Part of a small language model's weights.
Architecture: LayerNorm before each block, rotary positions, biases, normalized queries and keys.
Training: 99M tokens, 6919 steps.
Each number is 128 + 32 x the weight over its row's rms, rounded and kept within 0 to 255. Layers, rows and columns count from 0. Numbers have three digits each. The size before them is the row's rms in percent of the matrix's.

# q: layer 4 attention query, 64x64, rms 0.286, rows 0-63, columns 32-63
# k: layer 4 attention key, 64x64, rms 0.268, rows 0-63, columns 32-63
# v: layer 4 attention value, 64x64, rms 0.179, rows 0-63, columns 32-63
# o: layer 4 attention output (transposed), 64x64, rms 0.158, rows 0-63, columns 32-63
# up: layer 4 MLP up, 192x64, rms 0.321, rows 0-51, columns 32-63
# down: layer 4 MLP down (transposed), 192x64, rms 0.187, rows 0-51, columns 32-63
q0 082:169150151173155129134142113097130098090112142175103138091113136149158096156071098072159056112182
k0 096:049163202183114151144099183110083159116086091137136135122162125105138122114131105135178125160162
q1 079:107140105069095175171170110165129137072109162115122158154116146160142140143110167160127142087116
k1 112:194160112158134134117113129084186171177127116088102120116073138144142101124098152118073144127128
q2 071:114152100167158087177126087095132095121182061091169162142130112149135107116139099103199089144112
k2 096:105120163175132170090182173125082114150140088146085101107142118141113115073099185094115115120143
q3 063:109108151148173136108112051143123143126148084133141105100204114144138120111157106149171083157140
k3 090:090085125148143170154118171135113130083146155156106148167113160091143108064183113155126124102149
q4 084:082096082133148170155173075125140113107090140093142140157162139144100171125117112120135143139063
k4 079:090095131191172184158108171132082148119173110106086122110109144100147177041154114142161121161138
q5 060:096098092211195140093094112147126074139136192136073079120189141127120099096139143149118109157099
k5 101:067119165146158167153182160143105130145111113144096119150105115118166133101135181138180090109155
q6 071:148094066126112177137086154114182116139084141144137070137142129155171072118090122146204144141132
k6 100:125149144185167171111081129129107137081119123120150121134140076072144132107099181099141127134118
q7 082:132200102099126093073124142151152147098136135113141151166108146121111119121127107088066094130155
k7 087:139104095089129116169127011125141130150117152136121137137097102197071108158127122106137136111116
q8 060:151125193173135107117106166089140086148158115179068123141153154115114108150169107123112124207100
k8 104:189097116099106082113220139147099127094132114120123133095157190099166202142123060123080068084097
q9 063:171083088095094147166183153088168093122139154175127100115091156151065112077120083174068160177116
k9 107:198134087075142099099168120120145131065139133099125129137070128160135182154141102158090108110117
q10 109:135070105125143145155086120075118141120106091137116133095174171141060130073128167154056182172080
k10 105:145066131185159128151152172101098132128172119115151121131069145072137136156061133136105145123087
q11 098:124166148140101177105125198148096137091104106111069153102091128119085096152157117116116103140190
k11 107:125178133162138176112127137119130155081131158068100082094145139062088125119094140088127148166207
q12 112:151126127098131167138137123093099157137100139131114112082155144050098114125134185144161124101083
k12 106:180109110173122119126110102097186138116141117095101161145047167117103174139125163116131114104094
q13 114:179122143121132139160052118132114132132118116137114059176112125160157180095173125104078149131145
k13 108:114133103147158161126134171110110097136100151139118140117055138119167151056092038108117090077112
q14 159:171181120133177076103097069102083096176137127101129122162108091141095104155115101102090140164122
k14 093:138106099133121123139163130100156101117169140149105142149172141114109155099163135132072118095141
q15 102:111132056128170094153121173122066178128161121140091111139111230098188157167134132125146085089158
k15 098:130117097158124107146175113166124087214138141128134165092093125138163147136178173076113174137154
q16 118:118168070112148094117176154130131081070107081133127078157117108162107173138160140147132147150157
k16 102:153116126165071097088076128168100152120121160097132159135069160126160148154079078087130130100180
q17 106:150195133120087109149093178078142101116190126127134139237178103113101119096124127152128115095119
k17 112:094075115084196111115107150164140159095139129151097103125093128137180178088104124135179126164192
q18 099:143148154176112120226121124151111099150140071155131093164143060114124088146134168129124064084112
k18 100:135176091160155086161108115157076099093110115053142172078140190141136140115123146146176129124139
q19 101:139101121193125108130158123131129117116121085134080118164174089086205129127095100058121190120101
k19 093:095163141109097149119155129133118098131182111079203174096117126168066187137124068082102066097106
q20 105:140143150124147180164122152139119144154073157163108139059118102055136106095137138176141175139153
k20 094:188136120121114116119097147107196134120110187212176153113142166165136146160134139123112095132116
q21 106:101111124128201123175141128164171133100142124184156106049117123137154167112152152114161119059129
k21 120:127128095115181171121141136111108149128197109089146158096175157158129092084138163099135141139066
q22 117:180103094125106102132114164061140102167081157099180105155185108160130091144109103110160137091149
k22 091:115112106165176126143148170130123198098095085134118130086123097184076104141119136140185131141085
q23 100:122112087190160115159117126177166103099114116120113107164188148113145167143132138136138230164129
k23 090:122163148151136139124097127109134111179125160085114119082081134159133137117166111146128095134108
q24 101:135103086160166122114133147166112123141144123126140120123121119104078165130087160155124085095089
k24 107:131175070150140136127171116095169127075150164189075125152096146117120122145134134139140121164104
q25 101:105092151072194146145158123099109100123152110105098132152060119118167150130166165114203130174098
k25 089:157092112117061166104140125100120064136143049080135195149162132143146065121123135134102131103156
q26 098:183092153113092109108069167117151148140075116151074196138111095127153147126103143116108148108107
k26 106:105159108081087124122097176123140102148146152114112175166062142154113084117095089172130088108087
q27 117:107170103157156189093191117129155200114186109182125107119100136050111124098127166115127117096124
k27 101:133115044110131175169071195155098096103099185117170119108145084088121120165134159144136089099186
q28 104:168164128115117075135164074173103129112109102188112088074140153179169138151060146166130148114126
k28 101:152166117128147133121123126175195096144093095125134149129115132026111056116113122135057170168147
q29 114:119095103100072121156128135111159135160089097141128141115131128078113180044205092163160085108122
k29 104:113161202142088091184165163164105121127136172153161138079115047077107130093122169133152109168090
q30 093:105186131128090168101175115185143130106127094128110136111141183147141124091100149105097055141171
k30 101:148088159215135141094120180148120153128138113135165129085146145158090137151124084128089119111165
q31 112:123087145158110180134121140130123116089088162114144075113059118171109118152103163099106183108147
k31 091:166149115089116131108141146126135171125145142114076147164170192117110149054109167136118061157083
v0 107:145119172126118171151121135148072164108078160129117125118163065101120182033117154104105173112119
o0 099:127150121159102095070130070144207186132138129111106108125138110154180130148142135176121086103125
v1 098:149112103115117127072187122133110129138106191128108181134122220118113075070093139188095147138118
o1 103:144100183149055099153093179129093088109147055162127187144142120128128104140167144092093071121145
v2 119:169131144128082167129121175130120131167076066149143085143101142103194128070072116176071109121110
o2 120:133221128152098131088157152079147103095143147055119117107149111132092107127176189108113125130165
v3 103:152130124118122114188130194135126154119105143156093100057154119160145164149143128166194093078095
o3 105:088179161128127139101150117112097083125166139154164116100112131108109175057146113122137119118111
v4 108:192111172130075162072151098134076160146163139155115104160135116067140104170114111136110124140133
o4 104:098140136174064150127116142076121101109152143108140118146181082103141066148146083092122199159115
v5 089:081130120085117120183172131069115145099119116166145136109113116101127147088124172156143163157191
o5 095:085114161158121169116092158111103169171161191136159105103078139136149142190121125093109076118180
v6 082:134150112114098143131126112125153159134143036111087134192173095114070122132194090154116131107098
o6 083:084168051163110166080138130165189091151065116113131155138124163110137134119085100091142169106142
v7 106:099132183137189152166124108129181125044111109129149086097161124109078122097130135168071125105102
o7 101:103104119154158072102086131065100152030158179178151159117150148116134120147119148112141090117168
v8 095:150161115155080099127095147111186098149162149162149114183116086119149112170158167152135151098163
o8 089:121106143123119197083133087159092062193101126131136149147145135077105113113159043128089131165078
v9 114:140140114134139154176127135134064083168117152191201075087164107192166144116115113141156086155146
o9 111:137111131116101146184092056112174128134099121082102136079166106117102126091149168094141150162083
v10 096:100135113149098228105102123132133108162095167121160209155111154137075126116095080157125091102132
o10 100:134105098135168076135190159167126100120137158127122159107118189141093181105102098104093091127091
v11 093:169118068118137140124063155165174149134114137165131112147142155151073198157090128109122131080124
o11 100:075127140107185142130136161088144099131196114135035112081102126070107086143147132130133095150102
v12 101:124145155164131116133191080134155079167152121102100154098123107168171131142064165102121121054144
o12 100:141131148144125099173124112113076110135111117071159162067099201089080157134129136181154142136144
v13 098:116141093118116109157062113106123133135083197128125072160097178083128127140123206129109083136119
o13 095:099152175115153121117121175129151157117175080138139131167128111084149110154064113127081113115147
v14 103:037099126177115149139156097120115171085132117092074105129101123099122126135168115121136121110196
o14 101:137193128147154109126145172124103146148150155207099109120169117098103082097124185113168114081135
v15 120:112109088164103072148182117068121115137141125204079107130142032132086080096122092104125122188145
o15 118:082102072174142132125129065177193092123118158048123144143153112134123157112120138126156138075100
v16 125:172064135172126134108104108091157125111078101102130124121162143162127130114090095131098154131184
o16 118:134100104106116115170102153210131147124181151127141166104160113118129122125199148114166133101028
v17 103:111154210147163127158101159079100161158088125108064103145124119128128123152063127103157150179135
o17 100:104139122102110134133117092194168110178124111067127080168161101065167102102107164170110171179147
v18 099:083092163104137177135143127157099136119135119088148123103129155170066118156096143132069105110137
o18 102:110143146104145106214141135125143169086120165140172121141110091130134136071129094107177108145094
v19 108:152170139110082134095115108112205216165133086141169123136145108142130087102123142172117102208097
o19 110:081096156167140121140124124102186103129120117114135139176111141113110177173128155109094165133153
v20 093:108098083143116182161164065186111139165175193117099120146107073178135155127187089119092076112148
o20 088:125126164180167080178136099121127104124072083141105139094136185124120115107107146127116152116121
v21 081:108112133163085081126094092056130127140152137095182152140110129158073174122065163090129151135057
o21 092:101104104169144124164158108168118101139134112061136168110138118178166101111113137133092091066117
v22 103:112113150103176098041092149101119148168123179135095147061151090113085137156116124154157156134104
o22 102:101133133073144095071118115123129128157139102174144172142141106134138182145126119172248127136120
v23 104:203129119081165175106156121164133089136116178181153094135095155037099131156109151056130126102162
o23 101:146072149121113146141125187098116115113133066082089097104159104154113125156132060127150105190106
v24 094:153152123074145125136168136110109149122101142127100114165177043136157073138115145094059126140125
o24 105:153150097172174149106141045084127089130120096083075107104069123119130142128163145194169175145128
v25 091:127065172142127081157084100111197181118147160161139105110132108170180153111113125128080141160149
o25 097:110159147148130088161119090113112164133141098132135175125127115129196123139168129075187103111157
v26 117:158138097149114133119140141124146107169059171142149156144128110065159203113173167140126095095113
o26 109:138102141133130103089194117104068135124195121137127136136131092168125149109106092098092080057138
v27 112:107145139148052152082129160135113134106153096119142142131142158155114190142125100134094188098124
o27 121:160202166131183124117123129209104120147132115157143121085163144158115162156129128138093071093107
v28 113:184146093131131118099154119058116180097079108073112091127104107136133156064141179121128108111208
o28 111:097134161130081138160190115105137154162148109137140175105108081143190133128155169190097118087161
v29 116:112127075065145152155152129139145130113152061101134172180156105144159107126094140178142111049138
o29 114:153120145167074148133136163061168130043056185146160119108099120142168095150098092154206088140163
v30 099:127127133119128124147146174219130099118117119080089155105127118156102137154075126139113156174085
o30 099:119134125129156113063103104177139119124097134149197124109084128127112104180129139097212202144138
v31 106:103096140100119166141097127115163143157104156119105138102072085146138086148115146153124156130078
o31 111:127115151135129175099171068143131121119098067074170136160142115161158104101165141129160105196132
q32 086:119129120132173088124158145146142097097109157186097122115173085173146181091109131121125046117123
k32 089:084149172169117087103083130094140115179104136136154129101123178167166046128089153085159138108128
q33 070:191070076136158172112130115122102177074091145117118105130111141128127123197111099176089185149055
k33 079:137111152108080128196144083146155150111189140139156203163110123137138142099168060124077075070104
q34 080:205154132145089126131167141129100167080091126107151104128136140133149129148116089146104156120129
k34 076:125136149133069123161094166157150130096172084113197180175077110112132116181164121135099109068127
q35 070:162127084137095160161130104102145163117138112086113138150067186156077141138096150147062179159107
k35 090:178127150105116120138174088178134148111130111123176167103172058140154143117121073082115156102129
q36 091:125087140141130064134116095113116095132115188126099098137129123073100077095127128141174145110152
k36 093:087125140156134158120104164126106091125163090102170116139169130110162133143168166106200094158142
q37 063:080114146152145118119157189169131096165188114144087122162148171147108135062182103130147111127162
k37 092:106095136121219147091157129134132125139145086139120158044146136133199120129122193125145169149150
q38 077:133113148111114169119118178113170119072160121137140174167126139130157192116140114088095053095112
k38 098:170111147124168141213161122114131176086130157074118150141139099110128089138130167107139054134091
q39 088:166139083143117118153115131123149161160119094106116117074125119156111105144097113184065114129195
k39 084:165111180126096157151176130152137115077100133171139133054128120085131154103136090155106165137171
q40 071:081162139136184159182125195191121050184155121164121119139156149114122105101190197109127105163148
k40 118:157160132133167176095141072115134109129161110184140120176175167141092145079151128052147165126142
q41 081:154168138108156096144138118205109125188118118067095167118091099086128070054119150129111151136163
k41 102:162155142084103116156126132116117171102137154146123123138045104156120163133123066167070112059093
q42 097:081129110092158155096111099138138154118150159137097132200118132136106093181128160120122072106144
k42 087:193125134155089110162097047133114161142121152214134100112136093079161171170096091083092184126113
q43 113:155170160068109090096101117186131118125127164120136066155077130132108171181095089093077193162123
k43 101:147098124106139127146108134141117123141130107209146126120101195119086096119122147113041117133103
q44 117:063151104106151160166092163113125120111100123143139141191139093078076146085197133084117156137132
k44 104:139126100120142129058184073113144051125089076130122154181122159164111092098135129121086149105103
q45 125:149140093119154103106119191135116182126155144147104169144152151140146149134124113086150179107132
k45 094:098129095196078171169079124143126166145108091141099102115152082074107110183162180173110170098145
q46 108:164081122114152127159081181166110128082156134133190102147100128138169118161089098085113137060192
k46 119:142142124126133129123116155076134140142124218170130050157137156139125142105077157105099153124067
q47 096:091111151122122159202140171130069116099198133124156126143102062118134135098128114059095164131078
k47 100:071107105129148094140166139092119173130113069137171070152073150125152132166072125096158145117111
q48 109:136100114185109115165114137140080178153146107137061149107118174074125158101129146174117164161092
k48 109:100114142111092127104186106146143167144116094122125103110199174116106135146115140089177152162084
q49 121:143125170100079103151108119107087108159178109125112140139054129124155094132209163153109107183155
k49 103:132096174164123076134074111186103166148142163129084118116093080090137071129130101119140131080154
q50 134:105147115138118150149145158172161121118069124163134106005180105125111165152123132113143204094070
k50 095:174175139125147068129106110121129124161185109139098123130124156164065148079182098085139093089086
q51 091:128128055118185144088162127123127105115117124110079153110139054125156164071100118104124164109188
k51 106:067124192131159194063100120060117132119136129111121153067162151125133185081108135101194094121145
q52 121:063088144192090146133163102143171096158141172119096163141108083123089157158113103099126150114212
k52 111:183165165120105099156181109111165120105127162157148148144133142116140142116170100122116110149110
q53 094:083102096112108136086119102190110172120146113111095117122180152074093149117120116138097136183169
k53 107:124187122152099122146118078172091159193140043109137124132116126168149198100107069117150148146107
q54 112:162102143142171067227098131154139127119103130118086083084184157133114110081088144131165132126132
k54 095:126150170117110175063181118106111131167162121129127107123144146126169133135115108166098115116158
q55 108:081127092110170144116129124141072131152124182162145122122180138130144165176047127132138163130119
k55 102:134156147120184071098091175142120095121117099112114125146131113096060114125111111124069136107183
q56 095:091192184155170133116139166164106146100146152151108169108130108111094141166090170097134143120103
k56 099:051129086137130159152139146089102118144169126147077151125102182136180152113113136052158118114143
q57 114:128117153123138138144191157136123137141066132141107142110168153148136104104084108201126084082137
k57 104:156091101108109093142128121106178124182081094139110121123051155138124164181042107096140162105122
q58 102:150148145186071135133113111101090182171124115155147080151133111122121157121162095093120125170167
k58 106:104115205117194121103110122145050123082122117102119118122143206079088104130132126072145182200138
q59 103:105137155131175113110136126186175145182146091112148131125097119105079134138172105138083130122096
k59 103:130140082099124171159129051118064147089125141150146085153092118095153153101136134079116111111164
q60 110:138095196101091076145115167091127123148089093109097155152129099112103163125146122151096116171104
k60 110:187123147076117134141109210147137082147177132107133182093149077135126180135157133135054080094144
q61 112:132082069151097077054164096171167081120193120179132166147086188078136127147100123158139113110101
k61 102:138079100104172128141145080145131137098096173080044151150169099133106104110136115133115106137146
q62 116:072151129100137088149151156156155108074108056114113158163121106142193153179091164107091154162100
k62 100:149133151143085100145164084175125118173123173131087122162131122177140170085145147170074123128200
q63 100:134124098119175156092128071172117115016139126116107090128176164163087120116107130108111140123129
k63 102:157127168126078063117149154127080137126143163148155154099129123118198136168174105172102101125123
v32 080:188128130134206154183059099145140119090174124144091134144121172102072167176106164125134148156156
o32 088:120108120141211140136180094064114105172131163166133130159175103103128104116149182131071153086120
v33 108:113156114145147089175117124081127180157152111137097124117164098133113202076145184152166125086130
o33 109:191120146145094138099129127129114065143147163191102097103136189128106090123159129146044093120100
v34 110:093110180090142144162140159119093072129104148143102139229116126149105126143155117112151111118172
o34 114:098145120116179119120141080128144112115115169110147139118197155054080131178102180149107147138202
v35 097:160152165150144122110133100048096170152152120117155120111133106109083153147097121099189083061152
o35 099:108086093195099115128107163114116109141199159122133090093113116131152142192163101095124169149118
v36 095:170137194108083100106162135126120124140097140129153099091062129154148140130112113119154181168113
o36 095:097143079162147128197095173118084124063069193124132150101111136115098141119107100112185092112073
v37 104:141129118105131147107106149164087097150147144120115199177127114160126131122123096141154084079148
o37 093:146120114179123138116151137159181165137125132183206115105101130107111088132184097096099151048134
v38 094:127118137076105209113100155124169115127157117168094122119082112122139101154183152104100140130139
o38 104:106181135123193138178173118094141118099101076075128161106114157092147142086148183160082090146100
v39 096:118164136145091172169099143112138156135154120130095115121174170151094076157084147132061145123111
o39 091:165106134124148192136163129096096158140133107098134102118130136170152130136152150150080065137111
v40 093:121172125142164137151150101167102088156111147180143110120147166144157107110140060116205107103129
o40 093:103077087106106174120148137194124093126137165119124181163102109125122178143164150119152101120174
v41 100:060140120103121156158086139082124179095182119123112133151140144176115130143174127136089160129147
o41 102:214111121147166078086126122102112100125145137114068143106144117119176112076176129133095082110157
v42 082:099179137110049124092106155083046110106100076133135106095150186141140120168127123159172153122130
o42 088:123044140107146101129169149185132182091141152119110128127119137170133070141099087105152143138084
v43 088:168137196120115119133200124112105122165141061139146185132145128088110120148197123115094125057126
o43 077:136134147150154126107056218145145105043159127119168164122171151063130137204149124148140101116097
v44 102:128118145151116105165123091138080157149158169211132206065109133146163169160155138100114123105157
o44 096:148157127063136092129141135128206110117127186127136121161149101125152077154192109136032114135102
v45 087:144081113150088136128140126150144136153166107161119153048095167154129105119138118150081145125082
o45 081:173131122110141129138113156079073128101130117182130117155048093094139108113155084154095143151053
v46 100:171171170128129110111148150054128084088110082169102152145110187164135090100164124139140100113164
o46 087:141115168157063120135141133107058149087116120122207136105137131109146100168100159137107122131078
v47 092:134126059130168186158108154197119151087107063137129098162122149192111116142116137117147157142133
o47 085:125082132106141136118177099134147108213161054142104161123129163144138130079167144134166066084134
v48 093:169153169088147108125175141185126095141090121202091100120114126134143182082140158152143104153041
o48 093:148144129077143179167106144135108146112094149156130133176160103083124145108110162070160114140107
v49 092:113085187064199164066077147190096185099124125115147089106159111111137117134158089142131148109123
o49 094:102128075131209104171089211113099088151165135102115152106121152167037102101106123091125159129154
v50 109:112124121122207126112127168136134193130112112108177139120094129094115173192085108123179101147090
o50 108:182129078155197154155107124194154077167115129149125115139089151115092088120153170132104114110117
v51 090:055137137131134074119126133106211124079103113100113162173133150155084145180102158090136112089095
o51 094:127122099154133098058157083109145118119103137052104100144075184120051075158113144148095147167136
v52 090:128107179081095159112105112175124142134119113140124139140152152120089063121136147162135149148149
o52 097:086069110121221109094105102160120114138121150104081116116115128105156104100067141115132144171134
v53 105:113096156162116124117140121099100129124071122180089165086135108099052163160108061110122150165108
o53 090:161158103179144117183104159120212109082120158144121115122104183128181120143112127101108152142167
v54 091:109178126115089112089120087181092112132150217152176141098115108164123114119141123135174065109085
o54 089:197103101150085081141190178125158151090080173065137123163104156089144123106112114139117105123160
v55 093:124119060129096189109177143103112148030124150154138132130134183141152150075149109108149143121086
o55 100:115014154112115146128097146089134128105143126123162115120085136155151115140181079148129130141083
v56 108:165104134159119104088103194129148100110155137169173142090086134144097162139117093092180081098139
o56 105:109121094180127129129133098116109120094129114112161141176131132175138087097152212112150123132166
v57 086:150152117138165125124144157148194114140081135077171082174111120132076144132166085148086138170113
o57 099:182139109127128172190099132107103108112121117119130166121130137107106178152086189208163168089107
v58 084:121143090099108123125098114113137082131156087132083119133131099130142121138146067179180163159123
o58 089:148115152148145108144112145140106160110172148130093145107159097141115120146093108119199076116123
v59 103:130171113153105113115054103147150129150113119020156148112142163132107172063132136136147166162150
o59 102:134132108094129166111129117106140108149124159111048092113161102120154101129123079150199173196139
v60 117:132131135122074183141089145121093153136111120162205106150109189110154134113186187149102100150092
o60 114:181125135074113098112123102127098107136054121147128164174140167063145106083142161149122123145134
v61 101:180142121142093102084129190157087108156141127200078136162112147164141180090112122108171155153148
o61 099:128141145139122136128147086111115159129154155131146177121103177103144067158159124080140048118158
v62 089:118151133105134091148131152168083092160137113095154131091158159100168092048150073149122096083066
o62 095:149096132087097103137140146169111116124167098116120140146122127121114158116197094121166144167168
v63 091:137190168113152117140136190082110082144191118094156090147129152145107140162202174129153166097158
o63 097:118113138169136068122140086147080164125089093103089147148191075111193114136111067138084155130134
up0 089:180140120113145108146088109143098155126148154169130136152153120143168176134155075207115093130065
down0 083:139133148177186110142170059143146110111160102039117134144167071182106187112090115111131089112127
up1 108:130136167110117115171173108169141099156060126106146187187122155099111164126148141093194167100055
down1 102:114132122156113118140128108084122177042118132147158089103141140127164132147142168162151137115136
up2 098:120133073089131136140166098114093222156074078111100159117147098151136152146148123158089134112177
down2 101:186081096159152167108078178053090140145101148153096147112119063154152156128148155129073140102125
up3 115:146121097155065196149171139121146124120143187100173140129152132175153154143140102121071165078067
down3 113:147147155098151144143161064112150173076085029114114053130188159147126148117107133150093094127118
up4 111:208103111119131146132096151164115121133153170133134148140067080101102142107179125178109095215095
down4 138:175143126089139152035117087094121174143114168094141144156072077161108131148152116167125166120167
up5 108:138146166140123166156122187154094136116087102146129144118095120166133106125130156169124223095163
down5 111:106086101123167139058129085181128120159090122134147104109131149073106175116051099097141114142155
up6 095:131116114134135093126111114088104127112133175075129096080126092130133170140169163186104153108115
down6 093:144147172117138113124103112141175120098102099146112106093163116162154124121163072186187122102101
up7 084:103182134101161138141146177136116128108109101133163189106105100065113087116148142195141129129109
down7 084:087133179184148093094109117145118190081090144097139180096179123148110140102164105142163146179147
up8 105:100124101089173148127199093108135156083063138148114121141099089127122136155130146124141159105149
down8 102:135133106118160039130131124125119136148174165098099112136177143131157128043128172109142133099121
up9 099:131169125164110067146154148128125131114144153115113169116093115113139105136178090116179142091140
down9 109:159188111120160115176123076113147088120092153119171159110148049145135140096212084097173114057136
up10 116:102107163139114178132112092166124152080097123210173154176163105129091142190182070085078125153144
down10 113:120145169155068124150158172092088179155076129131158123100099164153114181126141133126152132124115
up11 100:167082151093167123115106119133098169115138121041096098115077159140118074043141142176153132085144
down11 093:160109094119157153109129127126097127159059149094115144113167143077094169057156201103163122137137
up12 103:137180145161152150137165167103131153178119179130185089116096092078173154119081101153126055150088
down12 104:162109158167078121171133096134090158126075195123189115131095136120111138092086123118153148087128
up13 101:147112090091140103178149174166111065118175170133122130154114117183126170101131106181078148159148
down13 104:088140205135170151184096144105134131103101128107086146095163116104090126109186127136141133153162
up14 103:145119147085085120142072111118062116162128123097091135122085126168113177099132145135115131127163
down14 099:167135171106137069137087144092091133147164154119143118181115095113138146172146079112056227110144
up15 093:180141127113110118102137146120111100103106119116124140198090161144080036129081091119106137135130
down15 091:135138047150084142103118128141087120140124114152156125095123127120190078186109177148179135103149
up16 118:131105106115125147143112111125069159143167136174117091123098111140216120184175069153185179148135
down16 130:151147100141133133166126118105103108096160188170129136146119142067150148131155101096139078153131
up17 109:142115095113115140165155112149147142166113142119114124224126111129119147080126088116099142138070
down17 108:154131108136149157151164130161111151143122164145119117122117112176117113141129119100132055158155
up18 100:135089113127115129153091154130071115087093164109117093133060149133117068119089103133129146139144
down18 093:122223088102134174111127121117105098185129121139166181090146071123167148154133140115133114111095
up19 109:130134143104100087103123116161150136100094092084086204146104142129125168128084180174131124158112
down19 108:084085149172106111124102165116142078078111194148088113098188152105102111155179196163171089106117
up20 102:174063152127120062123091095171041133116150161183155079120140166178140141128110117182139128113137
down20 107:084080153120079099108111174156079174182101141141151091134131145083055109111083154146183080132143
up21 097:138175091091118141183165139136103154137040109137099135120168137131135139131203105152134108103113
down21 109:186045139126175130106118083124152115123082164165099042128152081146176065143144152160196144098123
up22 098:156165173137088155135112155112138166099130067151111170132191114154139151148103113070127125165170
down22 091:140114125089127156077123099093123114132117099150128083052168157140156122167083163172155126121047
up23 098:146120132155063123130136152145137142131160116104134125102130123126150160157128147096077138103077
down23 102:111092096109131166077182233130071160188093130165113085116130119133162113122102137121089102153096
up24 039:204135152172154157159225127074104099128171127131163128122062132149174149137143125145148193130138
down24 038:142103099128154143058135157179114075105119136132133138202068111145104178113142106153082129069147
up25 109:167100112077072121111089182126125137043145116153198113172150153122184096123093105130191131119080
down25 099:086130171159183144081152096159140165176109133115089145084095144147061181036125125099150114132124
up26 092:155113102122089202139108098137100197092122135079134093101117111142121092188149106067165162078148
down26 087:164130162125134097093166158174134091137144140135140106160125102164111144091132191127139083152126
up27 100:100140126102138067129142117105153177065081110123127179137166094143133138109116150143118145191114
down27 096:165118118158073151134137151188067093090166107110145067169128142143157063186125125141146127080124
up28 098:077122092087119113150156123175138154120083110169129163096106093113147134141114061180108122181128
down28 102:099114124038110156124192096161082074107185145138131157142140083135108124107148077112097163129118
up29 100:138150071136137167138141104120057164122087161118121126165169103173115116143133106085140102084123
down29 110:157141088125139150139054124094125144115132095132144091142158142155125128149134153136086132168092
up30 101:193171112110138064133146108075109098125118089171085113134070113111125152058132089155121118142065
down30 096:137159157113114147129095111134136130164114059096141156133126087152161077155160099111171150093047
up31 099:166200114147143103164102207114087136146137113188153148086133121126135140135166168066102093137106
down31 105:120133180127141113185059144114107139153158138113093168153122135147166078123130126139145182129169
up32 096:184153108119129125102142182100094096137168162092140099149188127124109124145072177170125154159196
down32 093:123156114087148144123138088194103127102115123085096166129156146079129193120148128106104194135141
up33 125:129123149029123074120152116145103168134110144150127162131113117026106182122123091136111151153100
down33 126:073153135125090118126145124110146129154140174108127083124167163106188163139094148145134114106170
up34 115:157191109114131103113198082077092114107142107152104145073079123097103146103123093192104106142106
down34 120:135100180113166108113088164176128104156174122104148083184163187158105144080119143179134129133108
up35 098:097143126109135159187059122153073098100129119107112153116048174117134141131091127146141122123151
down35 089:050109188167085165104140131119100160156080199114131151165123143081113097117157114175125130095116
up36 120:160196122109137156125102169154110174168106135144154225130135118132168092169157161102104153105171
down36 134:061103119099124129160088134155140112152123183080113156134122166187079112090171106142135153119120
up37 092:133122144142095153116154139122103212106097100102149075142109087145173133135099185167141166114168
down37 094:012152116142151099178101085137146133066153171126109123122165146102116067091099073167158150129121
up38 104:093098093133074070150178132123113153140121116092189127091102140158075151116111103101172121130151
down38 095:196146099181102112099035147135141176104092108088127156136130078125086111187104174131132119195077
up39 104:111095191146084082192129138127089106118140115125170165162099137116178081125129093141128160181135
down39 095:067146111109126102133165135119121108150110128112137115150215094158110159140063166058123144124151
up40 109:123187124167147137105189128132038178090113102151100156149090112098109144118139111157128136090164
down40 108:159073111084134132067088191067156085134136155124166146094127128131136086164097106140204112091171
up41 091:086204086106163148145159130099141140119084100111093138123115049085133165133112111182122123159129
down41 090:089164154114179111108147101163173151177114182145142096133053150092086120129121147155100093130098
up42 113:157177151118164093059098098075089084080105201084156134094105144145086200097069145110112164117111
down42 104:130181149098145098158094164150132106133205144113137127135175117186092076086179127078084102131064
up43 107:178091118107110071156135127146165168081137132089133133134075114130148092171117115169091107124177
down43 108:101145129196168127158140117170099130131071115196181131069180131099111136168131128174183132048131
up44 098:169118170105139147125127132191110121122123176189045155127097117183160125129118103135145114078102
down44 104:087130121089110184159119090184118107140116142120092104167162107136106165130121132081140103129068
up45 087:096116112101128095100084088128066169076059159073077128092110098077130094116080080088154130114153
down45 076:124094169072105210114157149118089079139153145141172090111198129132087186112122141124104110130119
up46 027:175170150179122114164169150135111149173137163091145181105104146163108205202138141162115151076131
down46 029:176103103104144144111118148141121105118122125101103172199096135145100137141105080163099158123151
up47 110:128123112070124149092163103084173177129051139139089135079131116112110133095167118146147157139085
down47 119:122182163076093125119148176079131156131128119125102115131120158141163082104161136152117109207091
up48 098:148104109110168087135126122120111160116085145138098061156138117139122163071131136161126082200064
down48 100:114081168139139138150120197153153119143127119048133115047133170137098155121145129115086152112093
up49 103:142179094107184127128114147161134084110080217172088125097042135071136125180148105141157152089131
down49 103:171172156199134153124120121134155074084084175143119051122133128139093123158102137093141134166093
up50 107:158096150096171097086070128119188181157089087141169137181115108128122133124081137119162153143116
down50 101:110130112149105162149123085184110061159106133150103102095111138078131183155159177172173101147118
up51 096:107144142096081131101110128134092194175129108058156082143100119113145133136181094099162169107118
down51 092:151192089116065118086107159128181084127158175169164163188144099111147091194117094103149120089119